Weights of a small GPT-style language model, trained from scratch on English Wikipedia: 4859 steps.
Each number is 128 + 24 x the weight over its row's rms, rounded and kept within 0 to 255. Layers, rows and columns count from 0. The size above them is the row's rms in percent of the matrix's.

# layer 6 attention value, 64x64, rms 0.0616, rows 32-63, columns 0-31
size [ 96 102 117 118 100  96 106  92  90  98 111  82  93  85 102 106 106 104 102 105 109 122  98  99 103 104 103 101 103  92 103 103]
[[ 85  99 102 121 133 128 127 119 124 115  97 128  94 122 111 150 129 130 148 112 154 125 163 135 102 113 127 120 171 157 110 116]
 [ 89 126 138 145 130 139 156 150  87 152 126 110 146 157 131 112 167 142 112 139 135 107  86 111 118 107 138 112  79 100  87 122]
 [182 121  97 128 100  93 117 143 121 174 133 116 187 136 157 123  87 161  79 170 141 120 143 131 111 103 106 149 134  97 157 117]
 [145 123 125 136 157 138 128 117 137 118 118 109 123 129  84  99 128 152 196 129 117 145 124  90 144  70 109  98 147 151 160 160]
 [ 85 147 115 126 110 113 127 138 145 147 129 134 157 142 132 151 138 121 139 145 172  96 148 155 140 108 119 128 107 142 122 164]
 [134 133 149 148  97 158 112 140 188  93 107 158 140 114 136 114 147 128 154 131 128 149 133 127 142  85 144 111 152 118  96 106]
 [101 139 145 112 165 156 152 132  99 145 168 130 131  91 124 101 169 133 141 130 136 118 172  83  87  97 121 199 139 159 129 132]
 [117 122 155 108 127 190 138 140 158 109 114 106 157 129 154 126 135 121 132 174 141 157 107  93 107 144 129 110 118 149 116 142]
 [ 85 128 138 147 160 134 153 141 149 119 123 149 117 120 181 101 120 119 129 144 119 129 149 143 150  99 127  96 134 104 163 148]
 [112 137 139 133 119  96 135  89 126 117  69 126 100 133 134 134 157 134  86 126 200 167 132 133 140 141 110 106 125 150 132 142]
 [174 133 152 136 133 100 125 128 125 133 120 115  99  99 112 119 100  93 110 147 174 127 143 138 106 151 155 111 134  83 138 163]
 [ 93 135 140 116 163 102 179 109 127 131  84 118 126 146 113 124 132 134  99 151 102 135 148 133  90 130 136 115 130 110 145 114]
 [145 121 146 119 121 126 101  92 148 151 136 152 111 163 104 146 127 103 126 165 111 149 166 130 128 114 123 109  97 122 124 145]
 [174  97  87 122 154 119 117 117 144  95 165 153 115 150 184 110 114 119 135 114 142 147 120  85 128 163 147 125 106 131 111  90]
 [132 107 136 121 146 141 113 168 118  97 147 107  84  99 153 121  93 143 128 135 108  68 116 147 115 111 133 110 116 120 122  83]
 [107 106 125 151 121 151 125 124 107 142 120 117 126 124 127  94 151  93 162 134 121 151 171  95  96 128 151 171 107  98  96 119]
 [117 184  76 138 134 106 153 125 116 131 108 177 108 142 156 157 147  88 153 102 127 126 135 135 117  91 156 116 158  86 115 139]
 [ 97 136 119 123 111 168 193 115  95 123 169 127 125 145 106 121 121 117  87 112 143 116 144 157 133 148 112 112 107  99 106 127]
 [156 122 123  94 140 155 167 110 129 168 111 150 133 120 131  49 125 145 113 133 180 104 160 143 110 119 144  94 134 127  96 138]
 [143 142 149 154 102 145  64 140  84 140 148 122 116 163 158 121  58 154 122 126 135 130 127 126 105  89 149 106 131 173 138 104]
 [120 107 120 173 119 122 147 133 110 128 154 117  73 134 152 131 144 114 112 151 162 116 132 155 117 121 120 110 126  86 154  90]
 [131 151 115  65 132  65 155 129 152 111 117 119 116 137 109 102 118 105 178 108 116 179 161 140 115 104 134 147 124 145 138 140]
 [147 174 148 128 112 142 138 161 137 134 118 159 104 172 118 150  96  89 113 143 101 135 133 102 145 153  79 142 156 157  97 121]
 [ 94 102  90 103 109 113 127 127 124 111 136 185 113 120 138  79 126 140 138 128 134 145 149 138 127 125  98 112 148 149 100 152]
 [162 129 128 146 136 133 115 157 106 100  89  97 117 123 112  87 175 174 138 138 101 147 109 132 132 162 122  93 143 120 128 143]
 [142 123 127 131 159  89 126 105 135 136 110 150 153  78 160 146 134 123 145 117 139 130 103 118  85 170 150 127 163 130  78 111]
 [160 119 139 151 122 130 143 171 158 153 118 134 120  71 111 106 142 121  99  84 129 129 138 109 107  82 125 102 160 102 189 115]
 [131 149 159 133 108 130 178 151 106 108 119  99 133 110 133 148 127 131 134 109 159 146 111 118 159 110 157 147 143 134 119  84]
 [ 92 159 125 132 119 120 162 130 134  74 165 107 130 136 138 109 142 110 117 151 170 153 145 129 148  96 154 154 186 112 105 161]
 [174 157 138 111 123 105 113 155  88 104 129 116 159 100 117 128 129  93 142 157 127 128 149 151  96 118 126 107 138 106 139  94]
 [112 115 114  78 142 131 146 157 154 116 163 130 144 113  95 121 151 115 111 137 115  97  57 146  80  67 138 136 133  99 118 132]
 [139 155 115  99 128 118 137 130 119 105 133 160 130 172  85  95 135 161 142 119 126 141 109 122  77 166 145 137 126 145 183  94]]
# layer 6 attention output (transposed), 64x64, rms 0.0761, rows 32-63, columns 0-31
size [100 105  98 104 100  97 103  89 108 102 102  97  94  91 100 106 101 103 106  95 113 127  93 108 103 109 104  97 112  89 103 101]
[[151 144 113 103 135 107 123 164 141 118 130 106 151 111 139  81 131 116  99 142  93 135  99 110 145 137 128 122  67  94 121 124]
 [169 131 117 124 103 146 123  96 161 107 148 127 124 122 148 136 102 139 122  85 141  84 167 124 154 147 117 118 152 134 130 112]
 [ 74 137 180 137 153 148 137 103 120 131 128 154  69 130  96 130 153 105 167  74 102 146  87 138 127 159 161 106  96 147  92 155]
 [140 112 107 127 113 126 146 132 128 103 131 133 170 138 162 149 129  91  83 130 135 112 142 157 116 180 159 169 106 123 141 104]
 [162 107 136 136 121 127 132 106  97  96 143 117 115 107 122  95 141 120 116  95  75 108  86 114 110 141 134 127 168 115 142 116]
 [135 125  97 111 167 131 145 151  89 164 161 115 129 141 115 153 144 130  98 114 156 138 168 121 142 169 127 151 119 166 133 107]
 [114 151 102 140 115  83 100 130 172 105 101 123 114 154 103 125  75 120 128 142 103 131 112 135 146 135 155  68 106 124 133 114]
 [155 139 125 165 139 101 120 110 118 146 162 141 160 128 111 128 121 149 152  92 112 101 147 181 171 139 150 160 127 133 142  93]
 [177 155 126 120 100 130 135 145 123 147 130 126 150 147 106 165 150 137 133 102 160 153 131 100 110 140 124 143 122 160 118 127]
 [132 114 111 132 135 162 117 161  89 128 170  96 178 121 121 128 132  95 141 138  76  93 135  99 138 130 145 117 138 114 124  92]
 [ 99 116 115  99  93 171 145 145 119 150 110 137 136 161 170 142 180 133 120 105  62 141  93 149 155  99 108 146 143 160 118 108]
 [163 115 108 114 128 149  72 134 168  74 158 119 158 123 139 134 146 116 159 114 133 149 135 135 161 121 129 136 140 142 106 126]
 [129 113  93 136 146 135 158 162 114 113 140  96 130 111 147 105 120 143 161 121 156 117 119 113 152 126 124 137 169 134 155 107]
 [118 177 135 138 103 137 144 133 100 122  83  90 117  92  56 121  99 137  95 132 111 113 151 150 144 104 134 121 157 122 167 164]
 [106 162 113 125 127 129 129  90 127 146 138 142 186 159 111 126 152 107 121 109 129 156 127 108 142 141 113 151 153 142 146 174]
 [155 169 112 114 153 108 130 117 145 121 137 145 126 132 123 130  98 147  96 153 150  81  64 138 161 113 131 112 171 149 140 110]
 [163  73 200 115 126 165 127 158 121 123 169  94 144 131 113  93 124 165 112 137 129 174 123 132 126 154  95 155  83 144 135 117]
 [140 156 120 122 164 105  53 156 173 138 109 121 116 115 159 146 168 159 131 130 120 130 117  85 140 109 150 157 149 143 138 104]
 [146 138 127 129 122 133 122 181 137  84 120 111 125 160 146 195 123 111 129 122 121 137 112  87 166 148 128 182 124 130 155 115]
 [107 123 108  99 163 119 169 109 146 124  98 123 122  68  94 126 175 100 162 144 147 129 109 161 141 151  97 153 106 102 129 137]
 [122 156 160  82 101 118 114 120 122 123 114 130 170 127 109 130 100 127 125 109  94 133 136  99 112 115 108 117 139 156  92 156]
 [127 110 107 175 121 177 100 150 114 103 104 134 137 115 140 129 164 110 113 148 136  95 116 116 128 162 166 107 118 112 144 112]
 [105 103 122 136 140 118 121 106 131 150 115 112 159 100 173  94 151 161 115  87 179 121 125 166  99  93 162 116 118  99 133 134]
 [159 164 152 135 165 159 130 164 141 134  99  84 127 135 125 129 130 121 108  97 147 110 142 103 144 147 169 175 112  96 139 105]
 [100 127 144 112 118 140 116  64 151 155 174 147 143 151 125 175  86 105 117 116 140 108 172 102  84  79 131 157 138 113 118 116]
 [129 129 164 118 118 158 120 142 115 110 167 120  95 153 132 146 129 158 134 119 135 117 161 159 170 105 102 155  94 131 159 169]
 [100 159 116  94 119 134 136 110 108 114 145 110 149 178 124 158 122 154 148 192 153 110 154 126 165 182 141 127 113 139  78 125]
 [120 113  88 123 166 117  59 106 151 164 144 163 123 158 128  85 137 116 141 154  77 126 142 146  89 141  99 136 105 149 133 132]
 [128 109 124 153  91 123 122 122  95 190  88 102 134 149 119 124 103 110 172 129  98 116 102 104  88 122  80  80 100 129 142 119]
 [123  88  98 141 142 165 154 124 157 149  90 146 108 165 130 111 118 115 151 106 136 151  98 108 157 125 135 165 132 123 109 152]
 [149 158 163 176 106 128 131 107 115 102 119 142 141 140 178 142 118 146 145 139 119 179 175 109 144 170 122 115 114 146 159 145]
 [109 117 152 166 169 146 116  94 146 134 140 101 133  86 139 158 116 114 103 169 118  96 135 139 191 118 105 136 135  88  83 148]]
# layer 6 MLP up, 256x64, rms 0.0882, rows 0-67, columns 0-31
size [ 99 106 103  94 104  79 103  97 124  98  86  94  84  83  96  94  81 102  89 106 104 107 102 119  97  84  93 122 111  84 103  97 106 108  85 102  94  84 103 100 119  92 109 106 100  73 107  93  97 104  97  85 120 100  88  95 140  90 100 105  94  84  81 102 104  96  99  91]
[[118 184 143 154 108 133  83 177 101 163 117 122 129 124 121 159 125 154 119 117 185 172 121 141 158 144 134 164 136 133 136 147]
 [135 139 145 145 123 142  92  98 133  98 159 151 125 112 121  93 117 103  85 122  98 137 161 111 129 138 116  99  73 167 175 120]
 [151 124  89 115  92 171 107 126 146 132 123 151 100 110  93 143  94 161 162 135 141 145  92 170 112 134 110 176 124  97 129 118]
 [113 141 115 140 138 122  83  74  98 142 131 134 105 149 149  85 142 134 167 123 142 117 145 106 143 132 118 144  82 107  97 110]
 [161 146 140 153 157 161  96 102 124 112  99 173  87 151 107 135  96 148 121 127 132 152  97 132 113 111 130 109 142 190 102  85]
 [134 102 118 119 111 133 135 164 112 117 137  81  97 118 105 118  75 133 160  74 106 143 114 120 124 147 123 137 126 126 162 121]
 [125 170  95 126 133 113 119 110 133 143 129  96 133 183 165 114 111 139 121 122 138 174 129 186 134 116 134 147 123 123 185 148]
 [168  91 103 127 155  88 130  91 178 107 121 127 120 138 133 125 111 119 140 116 101 140 140 120 156 156 118 133 108  75  91 154]
 [121 141 139 123 114 112 101 141 168 118  79 141  96 135 134 135 125 139 176  99 153 136  87  79 131 128 114 107 100  76  95  84]
 [ 92 115 146 127 138  99 115 106 162 110 103 128 143 104  94 114  87  62 120 125 128 145 115 123 171 127 105 139 122 125 147 149]
 [ 91 100 143 103 119 126 144  98  87 130 123 111  89  87 160 125 112 122  88 152 109 144 107 144 161 152 100 133 113 139 138 174]
 [101 166 131 171 161 124 107 127 136 134 114 135 121  77 132 140 136 109 128 181 125 123 125 124 153 101 143 134  96 126  99 185]
 [114 126 122 142 120 148 122 157 150 136 129 154  95  74 111 164 100 107 108 125  96 133 100  73 103 173  94 117 125 151 126 104]
 [133 158  97  86 120  95 150 138 129 125 133 102  72 165  96 109  97  90 121 121 112 100 145 148 134  95 144 117 111  84 123 158]
 [ 95 124 151 113 109 110  88 111 166  94 140 124 131 133 146 120 130 135 119 115 108 132 140 135 100  89 160 125  90 159 102 115]
 [129 121 137 159 147  85 114 125 116 128 102 148 140 127  93  85 102 140 130 134 129 219 123  89 124 146 113 153 125 126 122 106]
 [117 146 126 140  98  76 101 112 114 172 131 124 174  96 129 149  93  83 141 126 137 145 114  79  99 137 141 126 120  84 109 157]
 [ 90 143 175 130 160 108 109 109 118 100 158 126 145 145 142 127  71 110 133 165 132 175 154 132 121 130 126 114 152 129 113 128]
 [133 161  73  90 112 142 120 152 140 132  84 125 133 169 116 114 136 132 127 128  88 136 135 141 135 105 115 107 101  80 137 119]
 [152 154 140 104 153 175 164 154 177 149 130 167 132  98 165 138 127 133 114 143 125 118 115 116  70 131 149 136 148 104  98 159]
 [138 117 150 108  99 128 133 137 115  90 131 114 129 140 136 103  84  98  89  92 135 117 107 127 110  83 115 126 124  95 112 178]
 [154 110 145 122 139 119 145 193 126  83 109 128 170 145 126 120 112 124  90 142 176 109 118 132 122  94 130  80 172  78 112 130]
 [ 74  57 137 138 137 156 143 123 127 140 133 134  98 136 109 133 101 173 142 125 162 144 120 114 132 129 146 121 106 132 144 105]
 [ 94 167 131 109 114 111 122 107 149  89 160 100 129 133 111  84 120 107 132  70 123 116  95 101 138 127  88 123 104 112 108  88]
 [ 95 143 130 117  98 123 160  85 120  95  80  98  84 106 133 108  69 109 124 117 129 131 103 118  96 129 134 105 128  91 112 140]
 [134 128 102 118 116 186 124 134  81 150 131 161 145 127 134 145 113  91 149 136 130 165  77  91 132 131 141 130 141  96 115 158]
 [133 157 164 137 116 139 164 103 118 136 176 101 125 152 125  95 126 134 131 139 122 161 167 120 136 139 158 138 119 116 147 150]
 [146 103  97  97  82 108 120 104 173 117 125 116 186  97 116  91  88  87  71 112 120 185 134 112 119 113 124 161  99 116 115 140]
 [113 160 184 159  94 166 113 136 190 136 100 103 156 103 123 109 100 122 156 133 139 148 153 140 134 102 115 110  96 113 163  83]
 [151 141 110 101 164 148 163 100 126 150 175 127 113 100  78 103 125 155 136 153 106 131 133 140 138 177 106 151 133 118 136 160]
 [149 146  73 118 100 146 133 122 150 142 165  99 142 141 125 142 108 126 178 122 167 113 136 132 126  87 140 124  87 104 148 101]
 [150 113 116 135 172 137  99 131 144 135 178 131 130 132 128  97  86 149 119 112 153 153  96  93 141 112 107 181 112 142 136  94]
 [ 87 116 154 169 132 111 138 120 140 150 152 125 149 146 121  84 101 141 152 113 141  93 119 139 153 141 110 148  87 165 116 100]
 [101  78 113 143  93 135  67 144 122 144 143 136 158 116 125 141 101 116 122 129 150 135 100 138 119  90 113 114 121 131 116 142]
 [112 124 104 135 124 164 145 126  84  94 157 137 144 168 138 120 118 144 160 111 111 151 127 170 161 192 127 131 116 142 153 140]
 [119 114 133 123  98 102 158 153 132 108 134 120 151  95 145 111 137 127 104 125 116 166 113 135 120 136 113 102 158 134 120 154]
 [127 158 128 131 135 116 146  97 155  94 151  92 116 114 123  82 145 101 160 170  91 128 119 133  93 133 155 157 100 118 113 119]
 [156 157 144 179 120 147 122 140 161 134  91 136 164  68 169 160 147 131 176 126 151 123 102 125 136 138 147 145 149 141 154 176]
 [130 149 133 114 144 131 144 113 112 113 105  88 105  99 139  47  92 145  96 122 136 114 139 104  95  83 110 134 124 111 125 169]
 [145 154 141 134 143 138 141 125 172 126 150 108 151 103 124 144  99 128 137 120  76 153 112 133 131 124 127  85 116 120  68 141]
 [ 93 153 155 149 133 128 153 145 152 124 169 141 122 143 143 147 101 107 148 109 131 131 127 113 117 139 172 105 171 120 165 103]
 [119 161 106 142 118 157  85 173 166 141 104 131  96 184 165 128 114 132 120 148 121 141 123 112 108 125 121 123 118 152 136 112]
 [117 146 108 113 107 126 115 127 113 141 119 139  82  48  99 111 119 171 108 108  68 117 105  76  90 129 128 108 113 133  87 119]
 [162  91 108 142 137  90 126 132 144 120 128 142  97 125 119 143  95 103 164 126 126  95 126 141 110  61 113 110 108 127  59 119]
 [122 138 132 143 162 104 126 118 141 154 131 128 184 131 117 135 131 145 144 153 118 136 119 148 104 145 126 143 105 100  81 175]
 [113  72 150 121 121 136 103 131 130 130 111 118  91  97  76 115  99 107 113 183 155 162  87 102 113 132 115 133 118 156 113 107]
 [160 162 152 135 166 105 128 135 189 131 150 155 136 103 167 117 126 109 131 177 137 152 115 153 154 107 129  95 116 153 168 186]
 [134 127 144  92 134 168 102 121 121  94 139 171 111 161 141 155 135 114 152 141 118 165 133 120 139 161 117 115 100 104 149 101]
 [130 123 125 181 113 116 114  86 159 100 113  82 141 144 108 124  90  92 139 165 152 138 136 139 106 142 138 109 106 138  86  86]
 [122 158 130 113 139 124 120 128 129 113  93 174 123 128 186 133  75 106 127 166 129  91 135 111 106 140 144 101  93  64  90  76]
 [125 156 122  76 149 143 105 117 113 107 123  77 100 137  84 112 109 121 153  97 136 110 102 122 117 148 166 126 124 131 166 146]
 [114 150 182 163 157 116 148 127 151 132 161 158 123 138 192 112 133 128 158 143 133 145 166 143 114 103 145 154 127 140 181 157]
 [110 154 160 103 137 154 136 101 128 148 110 116  90 146 138 139 115 113 145 134 125 130 123  73  78 122 115 112 106 110 170 120]
 [127 158 170 142 122 158  84 138 116 127 148 134 152 122 148 113 126 105 113 161 160 142  92 153 133 148 152 119 137 133 142 145]
 [114 112 125 130 141  98 134 104  85 121  95 112 169  89 161  78 109 120 111 159 121 132 136 135 109 109 125 129 117  78 119  95]
 [157 122 131 123  89 119 147 103 145 154 115 118 113 156 130 164 124 131 160 132 148 120  63 142 117 132 132 122 131 118 116 133]
 [160 109 132 140 142  98 135 127 108 168  96 123 101 134 164 163 118 120 108 101 161 118 110 142 148 127 126 108 144 119 132 145]
 [126 130 134 143  88 150 164 147 123 118 132 107 154 136 136 116 131 112 145 171 167 142 176  96 141 156 166 128 127 126 117 162]
 [ 95 102  98 111  99 104 114 149 113 139  99 133  99  92 133 156 112 120 135 118  97 155 118 130 118 143 142 154 135 100 109 101]
 [124 124  78 121 117 136 147 129 127 146 146 121 144 129  98 100  88 150  88 142 119 122  99 114 109  94 105  86 125 120  78 117]
 [117 130 154  95 159 105 138  81 110 137 109 128 150 121  91  93 128  93 117 132 144 115 129 124 128 159 143  92 115 111 118 142]
 [142 100  68 126 115  82 135 138  81 117 129 110  82 125 134 137 116  74 119 120 100 115 127 125  94 134 148 151 132 113 143 145]
 [163 107 120 139 151 155 123 122 135 101 135 182  73 120 151 109  99 139 124 139 126 144 127  98  97 105 157  99 142  92  94  96]
 [150 167 110 178 133 102 141 102 136 135 139 148 141 107 154 108 130 163 134 180 121 152 141 112 116 123 102  91 104 142 113 110]
 [122 146 142  76 118 148 119 180 132 141 159 161 128 144 111 127  89 125 149 135 130 115 137 117  87 155 174 100 110 132 159 155]
 [121 183 115 131 118 153 131 128 173 111 150 141 113 105 117  78 133 139 146 112 131 148  90 137 142 129 137  84 143 116 126  92]
 [120 123 123 150 123  86  88 116 114 102 120 153 122 118 129 116  93 111 109 117 133 122 130 204  79 103 125 102 117 137 133 118]
 [159 173 144 130 100 127 107 138 163 183 142 132 149 142 114 119 121 133 186 144 112 148 117 112 103 149 183 145 112  95 103 114]]
# layer 6 MLP down (transposed), 256x64, rms 0.0879, rows 0-67, columns 0-31
size [ 97  99 107  82  95  84 108  86  98 103  87 109 104  88 122  96 103  78  82  95 115  97 112 111  88  95  92  95 104 101 106 103 115 106  77 112 112  76 106 106 119  85 122 111  97  87 103 100  92 114  95  84 105  93  85 105  96  89  92  85  74  96  99 120 116  89  92 119]
[[180 110 148 117 128  58 166 100 157 142 172 133 132 103 156 124 134  97 135  97 103  80 123 152 135 103  99 111 148 110 114 134]
 [170 157 115 130 122 126 147 147 127 165 122  88 146 109 142 134 190  93 167 137 149 114 154 148 144 138 156 153 147 101 118 133]
 [104 112 168 138 144 120 111 115 104 111  86 154 151 126 113 109 164 106 119 100 138  91 142 111 133 120 148 108 184 100 108  90]
 [131 120 122 135 120 126 127 132 147 122 118 106 155 165 148 100  88 134 136 162 114 158 127  86 109 106 110 117 123  74 111 104]
 [123 126 144 134  95  95 147  82 115 163 114 137  98 149 167 138  89 164 154 129 133 185 105  97 137 173 101  94 101 143 107 139]
 [137 102  91 140 124 134 117 127 161 135 129  87 104 125 138  84 122  86 123 179 127 105 125  80 136  99 123 166 160 129 158 107]
 [142 130 168 145 152  99 144 127 147 138 131 148 123 111 123 115 102 110 135  90 183 110 155 120 169 174 127 117 128 120  95 132]
 [ 69 156 147 127 115 112 110 104 114 143  98 138 108 111 139  92 165 144 138 102 120 150 127 144 129 141  96 145 101 191 165 130]
 [109 129 143  88 117 124 200 150 123 129 158 117 143  76 114 134  76  68 110 146 113 126 164 132  92 149 144 139 118 102 140 106]
 [135 102 121 121 109 129  86 100 108 120 140 154 136  81 136  97 184 158 154 122 122 111 124 111 131 189 128 110 144  90 134  75]
 [120 159 155 127 136 115 172  85 130  96 144 123 142  99 120  91 160  97 122 143 113  95 135 105  74 126 129 164 104 123 145 125]
 [119  91 126 138  99 139 161 143 142 129 169 148 150 146 118 127 159 136 176  82 122 108 142 109 103 108 146 171 112 104  79 107]
 [155 133 141 161 129 154 127 138  90 100  94  86 105 124 109 160 163 147 127 162 127 135 171 105 146 141 133 134 131 113 132 112]
 [146 147 139  98 147 150  90 126 132 129 131 121 113 144 134  99 122 112 116 180 137  95 152 126 112 109 161  95 143  97 104 135]
 [133 143 103 146 165 127 140 149 113 161 115 135 121 107 155  98 142 114 142 157 139 137 116 142 153 113 110 152 169 104 134 151]
 [122 104  71  85 176 132 123 137 115 133 114 135 143  87 132 147 128 105 113  89 102  86 162 129  93 123 131 123 125  82 156 114]
 [163 135 110 134 123 140 153 147  90 106 119 121  88 159 105 139 162 165 117 110  97 113 105 184 142 145 131 136 156 140 187 149]
 [110 132 115 112 124  71 125 134 130 151 153 174 122 130 112 126 119 146 156 128 126 118 133 156  81 129 158 109 146 121 110 117]
 [125 175 126 110 114 135 126 148 147 131 170  96 106 164 118 155 126 118 155 150 113  98 118 111 153 117 146 155 135 144 114 125]
 [104 143 130 142  90 126 130 125 132  87 112 119 126 109  68 110  92 162 100 151 121 178  99 157 151 117 110 131 109 184  95 103]
 [ 93 123 115 138 174 143 143 110 163 163 122 108 137 141 127 133 152 116 115 134 161 142 123 161 169 122  80 145 134 157 147 132]
 [181  88 103 164 148 113 153 121 123 156 138 170 173 162 140 115 149 163 142 111 138 133 150 106 171 105 171 141 105 165 125 126]
 [151 130 129 151 105 125 126 107 136 183 153 131 129 129 159 149 166 161 117 142 145 100 107 167 136 157 162 133 198 159 115 168]
 [167  94 118 137 102 160 144 162 128 160 102  96 154 120 125 102 136 139 134 122 112  87 143 127 142 162 134 130 106  75 141 123]
 [106 109 126 133 141  94  82 192 120 118 136 146 151 117 135 138 162 135 124 117  93 129 128 121 116 114 149 146 136 159 106 112]
 [160 151 122 176 123 106 116 121 171 148 122  86  89 153 120 133 142 176 111 130 143 125 131 156 114 164 139 154 126 133 122  93]
 [126 155 134 152 125 118 141  90 103 109 134 124 104 119 130 116 153 135  99 129 132 109 140 111 140 140  87 121  93 142  75 133]
 [124 113 106 149 158 100 134 115 107 119 152 151 123 115 150 119 142 138 170 129 140 142 110 153 129 127 155 113 128 139 146 163]
 [117  94 130 124 127 114 119 158  94 128 119 161 132 140 138 112 125 105 111 155  91 125  75 145 101 166 118 146 121  79 155  98]
 [141 130 158 121 126  99 155  95 149 123 153 154 138 165 139 106 140 113 117 126 122 112 122 159 115 113  89 150  88 133 118 139]
 [108  71 187 119 164  77 111 134 121 131 104 142 126 152 155  99 178 126 132 166 137  99 134 135 161 142 116  90 158 131 117 129]
 [ 79 121  92 134 169 167 116 149 117 118 125 110 135 125 160 132 144 114  93 152 128 135 105 133 127 127 128 158 106 170 113 138]
 [127 132 184  88 108 141 125 128 148 116 131  97 153  99 115 117 129 132 128  97 161  74 170  78 167 124 149 118 146 151 153 135]
 [165  96 137 128  81 139 123 126 135 172 115 174 104 120  96 159 165 156 148 154  99  91  97 112 138 133 153 124  88 127 111 128]
 [144 136 110 120 121  97 116 115 160 113 126 133  87 164 155 132 136  76 139 168  97 110 107 101 144 122 117 173 153 179 175 120]
 [156 176 124 107 113 122 165 183 155 115 137  92 133 148 113 103  96 157 135 127 142 131 166 124 134 147 129 126 149  98 139 129]
 [116 180 102 155 104 112 144 137 111 121  97 110 140 120 127 111 118 136 113 115 149 126 127 108 141 138 112 124 144 125 115 127]
 [130 147 125 116 137 147 109 125 151 153 160  96 121 139 146 113 128 152 118 196  91 101 102  96 116 113 125 174 151 138 159  95]
 [123 109 118 101 110 108 145 138 118 145 103 121 118 103 113 149 140 113 120 181 153 131 134 144 138 172 132 106 122  74 170  88]
 [115 136  95  81 125 124 129 140 176 125 105 109 166 137 142 126 158 105 112  91 107 109 142 100 120  83  82 173 136 135 163 103]
 [115 130 133 179 120 131 134 103 130  94 160  94 125 103 102 121 177 131 110 123 148 145 106 150 119 121 109 114 122 123 150 100]
 [104 146 136  80 145 100 149 125 120 137 169 158 130 160  90 128 118 145 107 125  89 119 112 115 122 115 106 115 124 116 173 127]
 [134 128 144  86 156 126 111 109 204  98 115 136 162 145 116 117 125 138 148 135 102 126 140 103  86 119 151 161 117 134 126 114]
 [149 159 128 129 142 165 140 133 124 101 101 129 123 144  83 159 107 131  94 122 109 124 156  92 105 127 148 108  95 132 174 136]
 [160  81 133 120 121 120 117 175  71 126 128 110 140 142 122 135 137 155 146  80 130 156 128 134  93 140 141 114 113 150 176 133]
 [140 172 140 155 120 132 113 108 111  73 143 134 141 124 177 101  81 156 134 144 129 146 141 113 143 108 142 122 144 129 158 121]
 [127 141 163 107 143 121  82 121 105 142 123 109 122 120  98 146 137 135 132 102 189  96 168 115 143 112 130 112 154 149 160 100]
 [110 108 158 181 119 125  98  92 115 173 113 118 130 134 123 153 137 141 116 150 143  94 116 124 141 156 166 143 124 191 144 109]
 [128 116 136 121 124 156 151 111  99 121 151 160 102 132 112 118 155 154 144 149 154 121 150 105 124 157 184 108 116 131  82  95]
 [141 121 128 106 141 163  82 137  98  96 116  84  86  85 127 133 123  80 134  91 125 178  99 164 150 125 132 121 155 130 120 158]
 [101 111 133 139 144 144 137 133 146 107 156  93 104 145 103  89 113 113 140 109 107 101  78 130 145 136 109 155 173 104 107 138]
 [139 159 149 107 114 159 107 125 150 147 162  72 140 144 136 167 125 149 138 115 138 111 109 102 155 108 121 142 148 140  97 106]
 [126 163 149 118 190 122 134 143 131 154 107 104 121 170  91 166 157 148  99 146  93 133 150 114  83 117 127 124 143 160 159 121]
 [126 154 119 115  98 126 135 107 121 182 130  86 103 146  98 108 133 186 152 107 108 143 158 148 119 145 121 161 134  98 148 128]
 [123 165 101 125 149 137 124 135 171 147 135 120 143 145 144 139 168 110 133 106  92  99 116  93 143 129 164 144 141 179 134 123]
 [153 178 150 120 127 159 138 108 118 109 130 128 190 155 103 154 156 124  91 121 110  92 141 150 141 160 133 125 148 125 135 140]
 [ 78 141 141 128 147 105 107 115 137 123 145 102 122 107 129 195 121  89 124 137  98 127 125 130 133 124 135 150 117 197 117 137]
 [101 133 165 129 170 124 108 101 173 155 147 143 128 146 126 169 117 157 130 108 114 128  76 170 149  96 159 163  97 150 134 139]
 [158 111 134 145 121 110 111 132 119  99 152 130 172 144 136 134 208 176 139 132 108 102 115 128 128 107 120 126  96 136 128 143]
 [ 52 120 116 142 137 120 103 145  73 135 117 103  92  96 155 124  94 114 114 141 132 126 117 157 146 154 118 133 186 146 142 105]
 [109 129  63 131 116 128  78 125 134 144 149 121 143 109 129 147 101 113 115 155 145 142  81  77 132 110 114 144 160 159 108 115]
 [143 131  93 141 107 110 131 128 134 153 123 139 165 126 138 114 156 124 111 147 145 137 120 105  98 140 151 129 182 124 103 118]
 [130 143 107 134 118 133 151  71 127 121 160 126 184 147  99 144 142  90 122 141 100 125 107  98 113 155 137 137 128 142 151 142]
 [156 117 113  90 124 178 147 169 143 100 160 130 142 162  89 101 128 100 117  84 143 134 126 120 110 132 163 111 121 152 149 112]
 [117 155  92 120 113 149 132 132 104  88 115 114 129 126 106 108 116 128 150  90 170  81 117 136 120 156 119  71 103 117 146 114]
 [119 110 142 149 127 134 138 133 127  85 115 141 133 126 146 140 155 154 131 134 149 179  94  83 144  98 172  83 166 142 140 141]
 [155 129 120 118 124 109 179 154 160 139 148 158 118 146 141 143 105 128  73 145 123 117 114 118 140  95 117 153 124 124 110 130]
 [150 102 122 109 154  85 171 104  92 112 108 103  65  94 131 147 157 130 147 102 165 125 137 149 151  99 100 157 181 137 142 135]]